{
  "rope_theta": 500000.0,
  "qk_norm": false,
  "attn_scale": 0.177,
  "beta1": 0.95,
  "final_lr_fraction": 0.1
}
Each number is 128 + 24 x the weight over its row's rms, rounded and kept within 0 to 255. Layers, rows and columns count from 0. Numbers have three digits each. The size before them is the row's rms in percent of the matrix's.

# q: layer 5 attention query, 96x96, rms 0.117, rows 81-94, columns 0-95
# k: layer 5 attention key, 96x96, rms 0.114, rows 81-94, columns 0-95
q81 071:173121093167140122143148120128135109155195148127086149163119129141135110139115116162136115135119151103121157134140125139124116157150106097107128110119112185109116106121135119084129120120169090156096117117107111148153165177109103143132123158139143168118125075112158191113155122146109133115
k81 070:132147117134175103141115136159146136135110129124144121113165155112139139103098131139138128103101105158136125155161079116104167120122143129126120049182133109083125175159090176114130159106111138129120115135108122117126154187152141133103110110132146084118110145092151127167132110119136153109
q82 069:146105148133109156142098129169127154152147148137147136154156112127110091146148090107145100118103117126051142134129125173137132163136150104168097119126150156147147183142163123087101123120104113120143136086146130138152127125065116092134125110131120079143110146111095146157148106130113109143
k82 069:076158116153142136108116112158152126130099118092119141113109141122080110112124093055156158151115102101110112141105129122125140147149152141101137155158133095143151119158089141110117125133116123162089133141152098131121154144130094092174162141135120127134116118115190113170139121178102121131
q83 073:109082099163157168113104108124135115105172104116141145114126125140104137129125145132112155111115155180163124111113133117092115112136161080123119109118162124112139082150138146142152149109172086172084151155100105164093111144126143144126147107104146111100100126089134117100112096165143149123
k83 070:101177112145128116143161159159131124121143132122142131129120151071135104127141120148120098111116137097151105118158124139165126136081181118129162141135100168074090119117107148117126120131098068102121167126129145150120106107130170147079125148079117117134106148132116141131119136127178083131
q84 079:139195121110136134107130110117122111096108094142153134139142115118116178137133098137144100093115151129162130096173129128100106085098124149134154146109159124121127139131112149114138111152149126112117167158144117154115157119124140107120148146136169063147112123066139160112068135139118163167
k84 080:115121128115101109162180131109088142147096093127169124140155175140117180147124126124121125132132165093129139141150108131148092134118093175125125123149121123128159165092124117129134109147100151071129142144106136132160122099114145156141133097112118115108135137135089100143159165113199095154
q85 080:123168105145129120106163110130108135116136108148098166122131194124114136097077141152147135117128150100149131138145145139108182093150159105128111131113134067122141109149124141120097114152130140112116122131136120143184108175087132128163158135163133099148117130095102134126129174105081163137
k85 082:171112117119112128126141171130094114147091108151136142108137134119142155099112120107138137106116099104141120106117140142105106132122117164079140126098125163116168167110141102151136127147159170105102175131076133105124162113123146124175120158130103187135124196132128119103156175119147121117
q86 074:129125105089132094151137148142142132110103132107126106111157136119162108128135116116105144145136112102115183115095161153106116093098112128117153067116119170107105132141102142191116101109082140140137147151101166128146139092145128114097114143121098197122154113160132123080110124129126093131
k86 076:120138145107126144117131126121157121075124112174108122149134111183158121161106165155136112158177129126123142165135129146103148087125099116157144101153136087172123078127149131152131130132132110147166099125118091133144156109171139153099121136106135101136121079128097109105125125129078175126
q87 066:129077097150132176149134146103118114162139106119108140142128110121137133137129120145176123164150119185116101153120104142130155119133126087135083084132193079122135119159101140101158129133131118145133115118145161168142150090113118107114129129124144120138116090149165161125157132130061127137
k87 069:136103115112139126140100136140183127143146113140136147135138146164128148140145123138158126115147084118090140118091141128122103135153151133132112097142140186104114143141118139125165150131087132125098150083102107126114161214109109095147168136126133149108153163066125123163155100140126157123
q88 061:145140141122111101099158143135131105130097127161101080130137134122101058138128100112141095133117072112098118123133123128150124141174134156149100144070108129080067116141157108128124151123099140109139108145122147149157139147135132111147123147095089101138135149148102130140073135130151081130
k88 061:153129163141076091096131089123094136134117111100126131123153133120115145109119152089144167122080122135152114129126130121128144159158086168153087156133154120158156154080114147125136156124180107163172106133146104108127152089126100154150114133121154105129128155096115129076132126160140125149
q89 071:143140151100094150194140106147116102158092123074166089132113112120136116121141130094135160143083139080122117112117116150131109118136138164168109148137187182129109154126119125124093130175160160098111138103129145129148134113143135125135141108123139133112149159097104115169138145134108162145
k89 072:126147167143113121099107121097088157100139160131119144116153144115091115144110100107139161109142105073123151119113149099143096121102123105127144142157123089201101147105137131141113115161152126136124133120148147102126137180121106155103107132118131134095167116118122068127191135126100153112
q90 066:146088104161126123133130128137127099111112073185080142129162152145122142091138122118119149112086140115166124097111144101126099121145148124118141184141105137128129146133122105114108122168125172090111162088080115113148100165097126103154109111138189121124126157126142104105100125141126108133
k90 069:134143114133124138157120159147096121123141147136157135115122127078113112088117118089105111094077140138194148131137116152131137096123108135125146117127121127174152135107111152149117122120138133103107132117123151173169102106103086119197132155160143182168119174135145146144132168119128102139
q91 076:123113121134156105125127165117106171150102106122153126153150131094118152141156093106128142139129110108145123110086108099129090143136127115140078126094081162094153142132124103153092144169139161116116122111152124129163136126074110121130108131110132195168136119152130104124188119108099104158
k91 073:148162096180113153117122083119113093105133134113125178111119152170129117148124150105172116134122084142135110179141147148103158124126110127122102105135140062156142143117134108169136113114139099167121101074107152136114095146110131117125152145158099124160126100142162105137124137132090157127
q92 076:101080144094125128126114159134127146085120110135171120122169117122115149100137099126167139176103110155132162119121124104139107141098128156122147097175103138159091134149138116145094152147121135146108109117145149112142082147130111107087119138106097160113142121151104094112155086099114067161
k92 077:112157119118107121121107140121136133098117136135086131124093095121124101162155172101115152161170072152133140151128160178143146132135105093121082117127120134161086104110121134150146113130134096146109140093192108145127143127111150135091167138157131154130143095183127104135114121122083126149
q93 066:084138144121094102150107167158113120088117124170129124133090139142134118100134134132099122156129111099109118121140146100124133145125086160144087144161105145154127156154182108130131107162119173091131126104124144105167088124119122082151116098134157121121187102141119085117144159086127118132
k93 070:152128140115133126161113122105103128124142162117124151120125100168117149092147107127154168103143129162145148139117103085122126149150103131121140121106139144199144117144089118143117116111180183149132098106153131141123078083109102104167117135163143145124124155167136080099160152131093132131
q94 076:108064160120121140121102130156136131125108158123132071136131131153148125117148120121116131138137097102122136131120163117152091161124066137134108141151115133120170154082140104160129145105106119110149113112205091099177115119095129149098117124118090166150152115147129155109146132114141098118
k94 081:129112139116140150122103098138135149125149151147119120092114078120132111140144112132137139125130162135126128192128154089126176153140105090150120083125145069118110086119131100134092154129117120184098067106152111113117132166118120136138129155129125118136136082129154154097156127107085159146